config.yaml
n_layer: 11
d_model: 448
n_head: 7
n_kv_head: 7
head_dim: 64
d_mlp: 1792
vocab_size: 7717
activation: "gelu"
norm: "layernorm"
norm_place: "pre"
norm_eps: 1e-06
positions: "learned"
qk_norm: false
attn_scale: 0.125
bias: "none"
tie_embeddings: false
parallel_block: false
init: "uniform"
init_std_qkv: 0.0358
init_std_o: 0.0
init_std_up: 0.0358
init_std_down: 0.0
optimizer: "muon_variant"
lr: 0.00133
lr_mult_down: 2.0
beta1: 0.95
lr_head: 0.00516
warmup_steps: 200
schedule: "wsd"
decay_fraction: 1.0
decay_shape: "linear"
final_lr_fraction: 0.0
batch_tokens: [32768, 65536]
seq_len: 1024
doc_mask: false
train_tokens: 861700000
steps: 17606
dataset: "wikipedia_en"
Each number is 50 + 15 x the weight over its row's rms, rounded and kept within 0 to 99. Layers, rows and columns count from 0. The size before them is the row's rms in percent of the matrix's.

# o: layer 8 attention output (transposed), 448x448, rms 0.111, rows 395-425, columns 112-223
# v: layer 8 attention value, 448x448, rms 0.129, rows 396-426, columns 112-223
o395 116:75 69 27 81 34 45 54 65 53 44 45 68 40 56 44 44 71 69 56 57 40 46 43 70 58 49 63 67 46 28 35 46 55 49 74 45 28 59 51 52 26 08 72 45 37 45 69 28 41 41 78 68 37 70 54 46 52 70 71 57 56 50 58 59 56 31 62 43 72 38 51 31 55 70 67 63 35 30 44 35 67 40 20 45 49 46 46 87 82 70 32 42 51 59 60 43 35 40 34 75 26 42 40 70 96 77 46 36 58 53 39 57
v396 115:54 54 52 29 34 23 33 56 44 70 41 74 83 67 49 59 37 52 24 33 58 63 35 53 30 58 48 55 46 43 76 44 43 68 44 49 31 15 50 40 33 32 08 57 13 48 52 64 49 45 43 41 38 46 58 61 56 70 46 48 47 57 53 43 49 42 46 80 63 42 30 47 46 43 43 27 67 48 55 34 44 51 42 59 50 76 64 45 33 48 34 28 40 61 21 52 29 61 46 64 53 37 48 67 33 21 32 38 17 45 39 54
o396 121:46 82 55 99 39 21 29 45 86 68 53 56 40 28 31 58 29 71 32 59 65 43 61 74 66 82 33 62 43 80 16 42 47 29 56 29 53 33 44 54 75 64 44 62 53 39 56 61 34 36 61 40 38 54 53 33 74 54 47 48 44 42 60 43 41 57 39 54 29 45 43 31 37 46 99 73 34 33 48 49 43 57 41 58 44 28 52 37 20 36 66 51 35 48 54 45 50 36 91 42 60 53 68 66 46 71 61 58 58 30 55 59
v397 113:56 24 20 48 46 27 35 67 54 61 47 46 56 42 50 51 79 43 42 38 52 65 59 44 40 60 41 39 62 46 56 68 04 55 43 41 37 57 52 48 57 49 51 55 53 46 49 45 71 40 73 49 54 40 43 52 47 37 41 13 38 44 59 50 47 51 52 28 52 62 50 43 33 64 61 38 40 45 20 54 74 32 50 34 68 30 36 39 61 24 62 42 42 19 61 57 34 45 69 36 68 26 53 52 35 43 84 29 34 59 63 65
o397 112:56 59 51 60 63 69 56 22 48 36 65 09 32 71 53 49 16 31 46 23 65 53 50 53 32 39 63 63 46 77 40 51 50 43 24 36 80 31 59 40 47 31 37 41 40 60 31 26 34 38 54 53 50 28 58 47 49 68 48 61 60 10 56 50 57 21 45 47 26 49 25 53 44 49 74 48 51 48 62 71 43 65 31 75 43 60 53 64 57 81 39 77 29 89 58 62 21 62 57 58 39 25 62 54 51 43 28 65 66 37 71 71
v398 113:50 51 23 42 22 55 33 38 21 41 44 12 47 14 65 48 42 63 41 40 25 48 59 40 67 45 71 57 60 34 55 44 57 07 65 52 71 47 87 52 41 39 37 60 48 14 53 37 53 50 44 50 74 82 19 48 35 49 31 59 40 39 31 48 67 43 49 54 30 46 34 28 58 25 52 49 52 47 58 51 44 60 51 20 41 49 44 53 34 49 32 22 52 58 50 85 53 64 46 45 52 73 48 52 46 59 40 57 27 58 49 28
o398 115:33 34 89 52 52 33 52 57 78 49 59 37 66 76 45 68 37 54 58 71 39 56 36 55 45 67 54 42 58 84 42 45 47 83 62 72 51 28 59 79 73 76 40 33 53 64 50 40 39 57 18 61 58 52 56 28 41 58 72 41 58 52 36 55 45 57 59 60 43 24 52 63 61 60 59 38 64 58 60 53 50 59 64 68 67 83 32 68 29 43 46 52 42 46 66 45 25 59 37 40 25 42 45 33 66 20 32 64 49 62 58 70
v399 117:56 37 60 59 83 29 83 63 53 61 52 61 58 65 22 29 50 30 29 62 44 54 71 35 29 52 40 35 42 41 24 35 32 31 74 60 66 43 52 34 37 32 46 74 70 27 45 43 37 47 64 50 52 44 51 58 72 64 59 49 33 47 68 62 62 37 05 53 66 55 44 43 74 62 18 60 45 62 36 38 21 53 56 43 52 40 53 40 48 40 42 61 38 61 48 44 39 50 51 16 40 32 18 65 45 39 89 52 44 46 63 30
o399 121:86 51 53 60 52 59 61 47 45 58 49 65 51 61 47 48 60 63 58 44 73 48 33 33 44 56 31 52 57 45 69 41 64 53 37 47 62 82 77 73 39 68 37 43 45 63 47 65 44 45 52 50 71 48 57 41 55 39 41 39 49 43 32 64 52 40 59 55 57 45 53 75 28 37 55 68 41 50 32 76 64 31 59 54 36 37 55 44 55 38 56 64 39 61 26 52 51 61 49 91 50 50 56 49 63 45 18 34 16 34 28 33
v400 110:49 72 46 70 54 46 76 56 20 37 40 18 51 57 45 43 23 69 55 68 79 48 56 64 58 58 53 60 71 38 78 47 67 68 78 66 36 56 34 53 61 44 32 22 60 60 47 64 54 70 39 57 60 69 53 56 22 63 46 36 36 69 55 62 47 39 60 52 41 39 20 35 48 54 68 31 46 39 56 56 52 34 34 34 70 83 67 61 76 55 42 57 77 57 58 36 51 56 42 40 66 76 22 38 38 49 40 45 20 45 74 59
o400 114:81 60 55 57 75 62 52 45 64 50 62 46 51 58 52 48 38 80 37 70 54 61 40 32 45 57 65 29 42 50 60 57 66 41 62 59 62 31 42 67 61 62 56 36 41 08 59 53 62 15 59 24 56 57 57 40 29 66 56 60 80 55 58 46 61 45 27 55 47 81 75 55 41 42 53 60 30 54 43 40 16 60 56 75 42 38 51 64 35 69 34 52 27 45 70 51 44 56 41 42 27 67 61 35 39 51 70 42 57 72 45 59
v401 114:38 55 54 34 31 56 65 48 41 73 67 43 33 58 44 52 63 52 27 63 34 34 69 52 40 59 44 53 44 64 28 48 59 58 57 75 71 38 50 61 71 43 31 57 55 42 57 39 27 39 42 53 64 62 50 61 57 49 32 74 59 50 63 47 57 31 37 72 75 40 25 68 35 58 24 40 58 32 34 45 58 64 62 70 68 43 74 61 08 49 34 67 70 50 43 38 35 45 58 39 54 38 64 38 76 60 35 46 51 51 37 70
o401 119:57 64 47 52 37 48 29 50 56 27 50 27 64 31 58 56 84 60 44 40 62 48 35 65 52 38 53 54 63 71 45 50 66 42 56 28 47 55 78 31 80 49 38 64 21 56 59 65 77 38 43 75 28 68 45 26 54 69 52 38 63 50 46 64 49 29 44 58 47 65 75 51 40 40 52 29 47 61 41 55 70 63 81 24 26 39 42 34 73 83 53 55 30 26 43 47 46 47 66 52 77 74 30 55 34 29 43 50 45 67 42 50
v402 117:41 11 61 17 65 67 22 55 35 53 53 43 36 65 62 47 45 64 90 52 73 66 43 21 70 50 36 68 59 57 44 39 22 57 64 55 23 55 58 41 53 21 57 23 75 58 49 43 53 50 17 46 60 33 70 39 53 59 37 54 20 47 46 58 64 58 50 35 74 70 57 57 74 66 45 45 28 47 40 44 62 62 72 62 67 80 51 56 60 21 45 59 55 44 66 52 86 64 64 70 42 67 60 51 69 77 30 39 50 83 71 52
o402 120:75 69 58 80 28 65 55 44 53 44 17 45 52 54 48 52 61 42 21 53 39 62 66 58 51 41 44 48 58 60 45 24 85 47 46 50 58 40 59 42 50 31 63 73 57 33 56 52 36 48 73 50 30 57 60 45 54 75 42 59 64 75 52 31 41 49 53 35 38 69 33 40 67 50 58 44 62 50 42 20 46 58 24 62 45 69 44 69 62 60 74 37 52 76 41 60 16 56 52 53 64 40 51 35 54 48 64 41 43 42 26 66
v403 115:42 49 69 46 13 46 49 28 31 43 38 52 59 60 45 62 62 66 44 34 78 81 49 60 62 55 61 69 36 56 35 47 47 64 69 65 71 64 44 81 41 61 20 42 49 39 72 47 32 83 49 41 43 40 50 45 48 46 59 43 34 54 45 35 67 56 31 11 57 49 44 68 47 47 34 47 70 53 29 63 50 60 34 61 52 68 20 52 62 49 40 47 80 68 43 72 41 43 80 66 53 44 56 30 52 43 72 47 52 43 55 29
o403 119:73 37 45 60 74 78 78 60 40 24 44 32 28 66 64 66 63 50 53 50 56 35 22 57 39 73 45 55 60 31 11 22 62 27 60 81 46 47 66 58 59 20 65 74 35 47 39 48 31 42 41 61 42 38 52 46 66 48 65 44 70 80 63 40 55 55 67 60 38 29 61 37 66 58 69 17 45 50 53 34 61 36 57 43 65 48 54 60 46 32 50 39 54 42 59 48 46 33 57 18 52 49 62 53 35 70 66 66 41 41 28 59
v404 116:37 49 32 52 67 55 43 15 68 56 41 50 32 44 28 58 41 53 48 47 41 69 81 54 42 37 37 19 76 59 44 61 68 52 46 47 55 53 66 42 42 30 70 32 49 55 27 65 59 17 39 66 08 41 70 57 71 87 23 43 41 85 62 60 56 69 67 42 67 49 39 53 47 64 59 74 49 59 50 56 41 44 38 28 45 34 28 75 58 46 64 66 61 58 47 59 54 36 37 43 45 47 55 47 46 20 36 44 68 31 47 64
o404 117:30 51 44 04 54 73 46 46 00 59 43 48 74 56 64 24 59 46 36 65 23 46 42 43 54 48 58 74 41 53 32 61 44 45 71 48 90 53 57 45 70 77 54 67 64 27 28 61 46 72 74 60 42 28 69 30 49 41 80 41 42 69 43 19 42 39 56 63 62 23 50 57 50 65 52 44 47 40 89 63 84 52 54 67 40 65 40 46 51 56 31 38 60 85 55 27 70 86 51 36 54 64 58 55 39 58 17 62 47 69 54 44
v405 113:60 45 59 58 81 45 26 38 62 77 44 42 46 62 49 62 46 34 50 42 28 60 38 49 38 63 37 52 57 44 63 22 34 55 76 40 65 59 39 32 34 71 19 18 76 55 34 08 31 34 35 51 49 65 43 57 59 32 65 33 75 34 29 65 49 45 25 52 74 55 51 53 50 54 41 56 52 82 73 65 67 57 46 46 26 59 48 45 40 43 50 55 66 52 61 38 42 21 57 46 53 38 63 32 65 67 63 41 51 41 50 44
o405 115:67 63 65 47 51 63 34 92 53 29 56 16 57 59 62 56 42 46 54 67 48 45 64 51 44 62 45 37 71 49 62 40 44 62 68 47 34 66 36 44 35 44 76 61 40 68 56 50 72 60 55 55 53 44 47 47 36 29 36 36 47 58 58 56 63 60 79 58 19 60 26 40 55 48 80 44 59 57 51 41 47 56 50 44 63 60 57 42 59 27 51 46 43 73 38 47 59 47 60 50 45 38 79 39 46 39 35 38 36 89 74 35
v406 115:55 58 35 46 55 32 52 36 55 57 57 53 53 58 52 33 43 62 50 29 41 29 65 65 51 54 43 64 48 39 48 64 66 68 99 50 62 57 49 33 61 31 88 63 18 59 37 42 40 33 34 59 44 60 58 39 56 67 40 09 56 57 41 55 52 40 47 39 64 52 28 74 64 72 54 30 70 32 18 50 38 35 43 68 40 68 66 45 32 66 56 70 61 61 43 63 41 33 58 20 55 63 46 23 52 38 74 51 50 65 29 34
o406 119:41 44 65 57 25 56 62 43 62 40 55 58 50 53 38 55 43 52 28 55 64 41 64 13 48 73 29 50 70 46 59 65 89 61 46 45 40 69 63 42 67 52 48 38 41 44 67 64 69 41 94 37 51 69 40 63 18 09 56 66 50 71 56 66 48 48 56 37 57 35 67 57 60 48 47 57 47 43 64 40 33 49 51 52 43 53 52 41 25 29 49 40 63 62 43 30 26 79 58 37 49 52 55 86 43 66 51 55 53 53 63 43
v407 113:30 26 39 36 47 53 76 68 58 60 39 45 67 46 68 32 65 39 47 50 19 51 63 53 51 22 50 50 47 29 48 65 75 39 18 64 75 63 48 60 40 58 57 81 64 41 43 70 33 41 47 36 21 65 24 36 52 51 42 70 43 27 41 54 69 55 53 45 63 60 33 45 73 67 57 44 59 43 24 37 45 45 54 60 20 52 66 59 52 70 47 47 47 58 55 65 64 47 41 59 52 44 79 61 49 40 75 18 88 64 53 70
o407 111:49 47 46 51 54 52 64 35 45 42 68 49 69 54 48 62 72 69 83 74 97 58 63 42 47 41 47 60 40 49 46 55 44 56 39 58 51 35 79 27 36 84 51 64 61 41 57 25 52 55 56 47 61 61 55 48 53 74 43 43 48 42 63 48 40 20 60 63 40 66 41 74 49 36 06 73 53 56 60 43 52 63 59 61 52 66 25 43 91 62 35 30 59 57 42 34 30 35 75 36 52 37 67 43 41 71 25 44 51 43 43 11
v408 112:37 62 43 38 62 41 75 62 63 47 42 27 31 50 42 39 40 39 53 56 46 52 55 74 48 50 62 53 74 24 53 43 67 68 31 72 42 60 52 17 54 38 88 75 48 40 44 20 32 28 32 60 52 34 22 59 49 28 32 13 38 49 42 34 42 49 28 29 30 48 73 59 42 52 65 61 37 76 49 37 59 55 62 65 48 16 18 63 32 54 42 49 37 60 55 21 67 67 65 59 61 60 67 67 34 66 58 46 25 50 40 39
o408 117:27 19 49 44 49 62 29 86 40 07 57 33 70 56 47 62 59 46 44 47 60 40 39 43 36 46 64 55 60 53 50 51 39 47 25 31 51 51 68 49 58 68 46 10 75 37 34 27 54 63 45 68 28 73 66 43 55 51 81 45 41 55 28 62 37 50 60 40 47 42 30 44 43 57 28 52 65 56 45 42 72 42 55 58 85 45 60 56 61 62 47 51 49 64 40 54 42 49 54 39 77 67 36 52 79 47 29 59 85 57 48 36
v409 113:60 46 18 80 65 34 54 60 12 64 60 91 46 55 52 42 68 34 35 51 35 30 56 51 33 33 51 44 54 62 66 79 57 57 48 55 76 47 50 36 58 61 74 40 42 71 46 38 52 63 40 36 51 65 36 46 61 42 57 45 53 45 49 60 54 67 44 22 58 22 61 53 47 55 36 62 40 31 70 41 68 58 33 75 39 30 40 23 45 26 23 65 28 59 48 44 55 60 46 50 64 52 26 46 70 44 48 30 40 68 41 34
o409 117:21 79 46 43 46 42 29 37 65 45 68 43 51 61 36 50 48 64 57 64 50 55 38 56 56 64 57 50 44 73 46 08 36 42 67 33 55 58 58 55 30 46 32 27 17 70 47 34 76 42 56 56 73 55 50 73 39 64 61 33 44 63 70 67 46 62 51 28 35 51 51 57 82 39 38 53 54 59 32 46 67 19 49 32 52 75 50 43 32 59 43 56 36 38 59 18 51 55 25 39 29 40 67 57 54 55 54 30 62 70 60 65
v410 111:41 34 31 43 79 70 55 47 29 58 14 42 60 56 51 50 40 56 58 81 41 39 44 55 53 62 74 36 40 39 27 51 45 62 55 37 40 35 52 23 36 46 58 58 26 53 56 37 60 25 53 25 79 44 38 50 26 55 72 68 22 69 35 61 64 38 54 43 81 42 60 45 65 45 42 48 52 53 62 54 49 78 37 51 37 41 46 67 46 54 66 42 77 49 87 48 53 55 34 56 42 38 74 36 50 62 66 58 69 40 31 74
o410 117:33 63 65 54 34 67 44 36 39 34 53 40 43 43 41 48 66 33 45 29 83 36 59 79 60 60 37 78 64 56 52 46 49 42 60 32 51 62 91 54 37 43 43 39 72 59 46 78 59 76 40 55 21 47 56 70 45 47 47 32 58 67 46 51 58 52 73 68 31 72 71 55 55 33 49 51 53 42 55 51 45 32 64 79 53 48 73 28 59 61 58 75 23 16 49 37 52 48 61 57 47 33 54 60 54 38 49 41 31 69 81 58
v411 110:69 54 52 86 69 43 62 60 34 40 50 47 46 47 62 71 32 50 27 53 39 35 28 32 62 27 32 54 42 33 58 64 53 34 48 59 62 62 47 34 53 33 45 65 60 61 43 43 43 10 46 53 54 63 67 64 34 50 66 74 34 55 64 55 28 62 32 41 47 58 33 53 61 54 46 27 51 82 59 35 78 65 68 33 42 50 81 60 48 50 45 45 47 45 80 51 51 46 70 52 54 54 39 39 65 59 44 74 42 45 49 67
o411 117:53 86 35 58 47 61 37 65 58 81 18 39 66 39 43 32 49 46 56 51 52 69 87 18 64 32 60 38 71 68 60 52 38 38 56 51 22 37 59 39 39 15 73 13 51 59 65 19 56 56 59 31 30 35 47 45 54 69 28 30 56 48 45 32 52 62 62 56 44 44 62 74 47 56 34 55 50 19 66 37 28 55 65 53 57 38 50 43 70 33 58 61 25 38 43 46 38 77 28 37 53 39 68 35 49 42 37 70 34 37 61 16
v412 118:58 47 89 52 51 63 27 49 72 56 53 49 63 47 46 48 61 46 67 65 33 44 23 49 37 55 36 67 44 51 50 49 42 49 45 62 40 50 53 31 85 24 34 49 63 19 16 72 56 38 58 54 47 53 58 65 43 15 59 41 63 44 67 44 23 83 64 46 33 75 72 48 45 54 26 42 27 36 26 60 43 62 32 54 52 59 17 54 68 60 45 09 59 53 21 48 54 43 47 31 35 60 76 72 76 29 63 59 72 56 60 48
o412 123:56 44 30 72 45 50 59 41 65 41 40 60 52 39 28 28 28 37 34 43 49 34 38 49 55 52 56 38 19 26 47 77 41 40 30 33 50 50 42 58 65 39 34 71 70 46 36 57 66 67 55 24 39 24 40 37 63 63 70 58 61 82 71 58 41 23 52 44 63 31 36 34 45 23 56 40 61 32 46 24 50 39 43 68 77 40 55 74 54 46 30 68 74 63 55 61 65 50 48 58 55 59 32 60 73 78 57 39 49 78 75 30
v413 109:43 39 70 34 76 55 21 31 78 84 57 39 51 47 33 29 46 66 65 36 63 68 66 29 47 56 41 80 43 60 47 49 57 51 55 47 52 53 39 38 42 57 59 50 35 38 46 79 62 48 38 15 51 27 50 42 51 35 40 32 57 26 64 57 45 90 05 48 63 40 54 55 58 41 57 46 52 43 29 46 58 76 49 49 37 59 46 20 59 61 56 54 38 69 52 53 68 39 49 63 46 47 33 25 32 47 57 73 48 50 43 57
o413 113:43 61 56 74 28 38 73 46 31 39 47 30 58 29 33 61 45 56 44 81 54 37 48 83 46 55 55 43 70 36 49 20 38 80 22 66 52 38 73 51 33 56 29 75 40 32 41 29 38 26 93 59 66 43 45 67 33 88 72 54 34 70 47 34 43 46 60 62 64 40 54 46 49 57 51 34 57 61 40 34 64 27 51 49 57 50 76 68 60 52 54 40 40 43 54 65 66 54 45 49 68 59 45 55 34 39 41 47 54 26 83 36
v414 115:37 58 33 57 48 45 26 58 60 44 34 78 81 76 35 68 51 74 33 64 42 45 36 07 63 42 55 48 60 74 72 32 43 43 66 60 47 44 37 71 39 20 58 42 72 50 67 52 56 44 62 55 41 51 46 29 46 58 50 48 59 50 66 39 67 54 34 25 60 41 56 56 51 44 68 62 76 49 67 65 57 58 42 74 44 56 27 81 47 54 29 34 43 27 69 41 45 56 34 37 67 59 48 44 41 35 66 59 42 44 50 81
o414 115:37 61 36 79 62 55 86 20 60 73 61 59 36 59 46 58 41 39 64 39 58 90 44 66 51 34 49 52 68 40 19 93 53 56 55 42 17 50 52 48 39 55 35 70 25 59 41 49 82 56 30 39 75 67 71 40 39 52 74 39 49 47 38 42 33 55 98 50 54 37 43 31 40 40 33 15 39 49 41 63 59 63 66 28 41 33 69 44 52 47 55 44 50 49 57 29 55 72 51 83 61 72 55 51 56 31 44 41 36 66 78 20
v415 117:36 43 22 54 51 46 66 43 56 59 58 48 44 43 56 42 50 39 44 60 75 61 50 47 29 50 62 43 65 36 59 53 65 54 52 19 41 28 59 16 50 45 57 56 81 66 72 47 65 54 52 39 52 51 56 45 51 35 51 29 48 60 58 44 30 70 53 47 44 59 66 49 19 53 38 55 32 21 56 65 27 69 38 70 57 96 53 75 25 33 75 31 43 41 44 72 42 49 35 50 25 60 36 29 30 57 42 61 50 41 23 45
o415 119:57 28 52 63 28 45 49 50 44 56 70 34 68 33 48 80 34 63 45 55 56 49 44 19 47 56 55 35 38 55 73 43 57 68 52 38 49 40 75 58 39 33 70 55 41 42 42 57 42 43 63 60 39 48 23 00 62 56 48 21 47 48 55 89 70 63 43 52 48 55 66 96 63 28 71 61 62 87 50 46 63 77 18 40 53 28 60 43 78 47 30 68 47 67 68 55 56 22 57 61 51 62 37 48 64 55 30 75 60 52 61 53
v416 113:42 39 51 56 51 35 53 51 52 60 35 41 50 53 41 47 57 70 57 65 57 71 38 58 54 53 67 74 66 58 62 48 59 37 70 42 58 40 31 61 60 41 50 75 48 55 31 55 53 60 43 35 70 62 68 45 17 21 18 48 48 51 21 36 57 58 72 67 57 39 84 62 65 62 50 84 50 55 76 50 45 71 47 39 56 12 30 55 74 35 43 56 65 34 33 45 29 70 52 55 42 31 88 22 33 46 60 47 54 66 57 64
o416 119:65 32 51 32 42 61 65 75 33 49 35 46 55 30 31 29 62 50 59 50 39 62 48 32 59 49 28 42 49 43 44 66 60 67 40 45 38 56 89 51 55 29 71 40 39 39 70 41 56 55 33 51 41 49 44 37 49 53 60 56 55 32 54 56 53 79 58 62 49 00 35 04 44 48 54 28 44 68 31 34 49 55 58 61 47 65 55 39 29 42 67 60 49 46 79 42 66 46 78 56 68 54 57 34 51 67 26 52 71 60 65 40
v417 109:48 58 34 74 43 26 80 30 84 46 29 33 56 43 48 57 53 22 46 38 22 84 99 39 37 82 57 81 59 73 57 51 62 37 60 40 44 52 43 72 46 49 36 44 74 44 39 76 44 36 58 39 46 64 57 42 27 23 47 73 46 29 57 64 39 55 71 42 42 52 68 51 82 25 73 51 31 24 55 63 68 76 65 64 15 44 69 42 39 32 36 49 48 51 70 68 47 61 50 61 23 55 48 48 41 62 42 59 35 41 24 65
o417 112:50 72 47 12 41 42 86 53 37 52 61 48 62 71 61 54 43 43 38 70 67 32 42 54 55 52 73 37 43 47 53 61 56 56 73 57 78 36 67 67 36 50 42 47 53 57 44 30 46 59 50 52 28 44 45 69 41 43 40 54 28 51 60 58 50 34 45 57 52 59 62 71 55 52 52 34 47 99 52 56 56 26 28 48 50 65 42 23 40 71 38 36 64 38 64 45 37 35 49 41 62 39 59 60 47 53 42 49 64 58 28 08
v418 110:63 47 59 40 67 57 54 42 60 28 54 36 33 62 40 68 68 70 60 37 66 54 47 40 57 65 53 64 21 41 63 59 33 65 22 25 56 19 34 73 73 52 42 74 34 45 37 31 62 35 47 67 61 44 68 63 98 57 50 21 53 53 47 52 69 54 44 15 50 60 54 62 32 22 58 51 37 42 51 64 36 35 52 28 64 71 74 69 46 53 21 51 54 44 32 29 53 61 76 52 17 48 43 49 76 79 29 37 31 40 44 33
o418 116:54 42 37 41 55 73 60 42 43 68 58 65 51 37 69 56 38 52 20 30 45 67 76 44 48 50 46 35 36 48 58 50 22 38 46 60 57 55 69 45 21 65 58 48 43 20 48 57 50 43 11 27 66 53 58 65 61 33 49 42 63 42 76 29 49 51 58 44 51 56 48 45 48 39 57 23 23 71 66 47 46 15 54 48 24 56 18 58 33 30 77 38 59 64 49 47 55 25 53 25 71 56 58 52 50 40 58 59 61 39 45 63
v419 114:43 39 43 22 65 73 59 71 57 82 49 55 36 58 37 48 53 43 29 69 67 72 49 25 46 36 43 57 35 43 41 46 67 60 73 38 54 52 58 65 79 45 57 48 43 45 41 70 47 51 79 58 58 73 44 62 40 40 66 52 36 18 50 34 61 42 53 15 43 45 69 48 39 35 67 41 61 62 49 38 22 65 61 64 62 65 56 63 39 28 39 30 34 28 43 46 55 48 62 62 59 46 29 42 21 68 47 42 54 63 40 52
o419 110:41 26 36 45 54 46 45 31 59 58 72 47 32 77 10 27 53 89 56 16 44 54 52 60 65 32 47 60 36 73 32 70 62 44 60 43 57 31 55 35 36 41 44 78 61 62 37 31 39 52 61 70 42 58 50 74 22 64 44 30 48 64 52 36 51 43 44 61 57 66 24 50 62 40 59 61 53 10 73 68 44 34 82 56 42 29 51 40 67 68 06 28 11 59 40 53 47 41 43 53 71 55 51 35 41 66 34 36 28 47 53 50
v420 115:33 62 44 47 39 49 35 62 34 65 43 84 63 37 41 47 26 46 76 61 40 46 20 42 33 59 49 25 72 55 29 62 35 53 77 34 49 18 61 44 56 56 32 46 49 59 23 32 35 68 64 31 25 33 36 73 57 66 47 57 79 16 27 61 68 48 56 49 61 36 41 76 47 34 51 56 28 50 64 99 42 62 58 72 56 54 24 20 67 50 50 50 45 38 65 56 39 48 19 54 41 64 34 56 35 39 46 64 49 54 40 67
o420 118:43 44 52 59 42 52 41 80 83 44 40 95 49 63 55 52 80 32 63 53 75 37 47 26 64 50 47 49 31 71 38 29 45 40 52 64 43 52 74 44 35 49 63 72 47 48 69 73 34 27 58 77 59 58 44 45 51 42 46 38 45 61 49 52 61 71 48 39 41 40 31 47 26 67 57 55 67 26 48 41 68 55 51 59 26 53 63 55 38 45 38 57 66 46 57 50 86 18 64 15 66 45 41 42 35 30 46 36 26 42 70 53
v421 115:52 70 51 63 61 47 56 55 70 68 54 32 48 32 51 43 58 50 51 32 37 32 48 80 44 34 64 31 47 54 51 70 35 31 70 50 47 52 58 55 39 57 53 40 37 67 31 60 41 28 50 15 47 79 70 41 31 59 62 40 33 49 43 49 70 47 46 49 52 45 63 43 58 54 42 50 66 52 50 37 53 65 55 40 53 72 35 26 52 34 32 56 36 73 38 68 61 52 13 55 25 24 42 53 68 66 74 63 33 53 65 53
o421 119:53 40 56 10 55 51 52 61 59 67 47 91 55 55 20 45 44 27 68 59 65 76 46 53 27 52 54 59 59 39 59 39 33 66 63 33 54 28 38 09 64 37 67 41 82 36 51 70 54 59 49 59 46 58 43 45 32 23 46 41 42 52 47 68 52 76 64 47 55 49 41 73 45 58 73 48 55 52 48 55 38 54 55 66 51 44 53 59 49 50 73 50 56 53 67 52 59 65 87 32 58 56 51 55 34 32 37 53 48 38 54 27
v422 110:46 35 46 70 40 61 31 56 61 34 74 36 61 49 56 61 59 36 60 72 44 40 33 69 54 48 49 43 42 39 29 69 51 49 43 44 71 46 13 56 38 55 48 38 69 37 44 61 38 53 50 50 39 57 52 46 63 52 33 47 35 52 65 48 57 61 46 24 40 38 15 38 36 61 60 39 70 66 63 35 41 53 40 69 59 68 68 35 54 63 18 49 82 53 46 75 51 70 55 54 74 25 61 37 40 54 45 65 34 32 60 55
o422 113:24 61 48 54 36 56 53 35 59 62 41 40 64 23 30 69 49 58 43 45 42 53 42 42 55 52 47 49 54 38 21 62 57 52 57 66 35 66 48 40 57 63 23 63 68 78 65 52 44 56 31 35 51 57 60 47 51 31 20 45 41 80 42 62 65 57 50 49 62 56 64 61 45 16 34 62 53 50 59 54 38 36 53 61 59 39 41 59 63 39 72 70 56 39 82 54 67 65 37 47 43 60 47 17 43 79 43 45 42 32 41 45
v423 113:49 47 31 37 75 72 74 75 46 52 52 40 69 26 36 52 43 44 39 42 38 42 45 43 38 49 23 59 57 72 55 49 80 74 28 33 44 43 42 44 64 58 30 69 72 55 54 61 34 73 43 42 19 64 61 76 45 42 28 17 55 57 44 53 58 46 26 39 23 55 48 39 46 55 65 43 19 60 63 43 41 48 58 66 35 49 41 57 46 68 56 83 52 32 34 59 59 59 44 36 35 23 58 60 46 55 65 38 28 43 81 28
o423 117:51 62 52 47 51 55 38 44 68 46 67 37 35 43 72 69 60 60 40 74 83 49 35 62 22 18 34 57 57 60 34 43 23 17 31 23 68 35 55 55 39 36 55 65 23 46 41 61 52 41 45 47 86 56 63 77 32 21 70 39 52 55 09 31 43 51 44 47 44 66 57 07 70 41 64 42 66 57 74 58 49 56 38 62 53 57 32 44 25 67 44 47 38 77 73 52 54 38 44 46 55 42 34 50 67 07 55 35 51 49 17 82
v424 113:67 57 70 34 36 41 21 53 35 74 42 50 65 49 77 65 50 66 45 70 54 42 55 35 25 58 53 49 49 52 55 59 58 68 32 39 36 46 58 46 55 75 30 42 24 29 64 19 56 38 57 23 30 42 42 34 31 25 10 46 55 59 17 50 52 61 26 60 41 46 66 50 56 31 51 42 34 50 54 63 57 39 77 72 37 44 47 62 53 44 66 70 68 21 68 81 36 45 33 58 48 59 27 53 47 66 37 50 57 50 51 62
o424 117:53 71 61 59 37 53 65 68 54 28 61 99 61 40 72 38 47 53 44 42 41 38 71 56 90 38 67 62 49 62 55 56 35 41 35 59 57 23 60 62 18 46 34 74 63 56 58 60 25 54 63 71 65 62 53 60 59 48 23 47 67 57 41 29 68 63 53 59 52 26 54 68 26 68 64 48 45 21 54 67 61 39 55 36 61 42 93 72 71 49 62 65 39 83 31 64 44 57 65 61 58 29 47 77 61 39 65 78 59 39 44 26
v425 116:74 32 36 48 23 64 60 63 59 72 46 53 71 69 33 42 15 56 44 63 22 28 49 55 49 59 66 78 24 66 50 28 43 41 55 66 57 26 77 48 34 48 49 39 62 66 35 48 33 41 48 30 67 36 40 54 49 61 23 51 62 35 65 64 45 55 66 76 54 43 35 47 61 42 39 46 63 50 52 42 45 47 47 59 49 56 29 67 51 40 85 52 22 74 59 50 47 71 37 74 54 70 22 40 33 78 57 41 23 55 54 53
o425 120:43 56 43 51 59 41 38 47 71 64 61 35 62 53 75 22 47 42 55 41 73 66 29 54 76 62 86 49 64 37 51 78 54 32 51 64 21 27 41 52 50 48 43 50 56 49 58 53 36 38 88 71 52 42 39 59 71 33 49 53 60 49 35 71 52 52 54 55 54 57 63 40 84 54 60 32 50 84 51 24 20 44 51 22 26 59 43 65 45 40 33 29 39 40 68 43 62 40 36 47 42 46 56 56 55 39 45 61 49 54 61 36
v426 113:74 43 67 60 26 23 32 72 44 47 36 32 39 71 32 60 57 49 76 42 48 24 57 52 28 60 63 61 50 74 56 44 60 36 55 40 35 50 27 66 60 65 91 55 37 59 63 54 69 14 50 41 44 42 29 38 34 49 53 63 66 36 53 35 38 97 52 66 36 57 38 63 47 35 26 39 16 53 42 69 43 72 68 57 54 42 67 48 55 50 80 42 48 62 22 58 57 63 49 54 51 53 14 85 54 62 44 60 83 55 30 14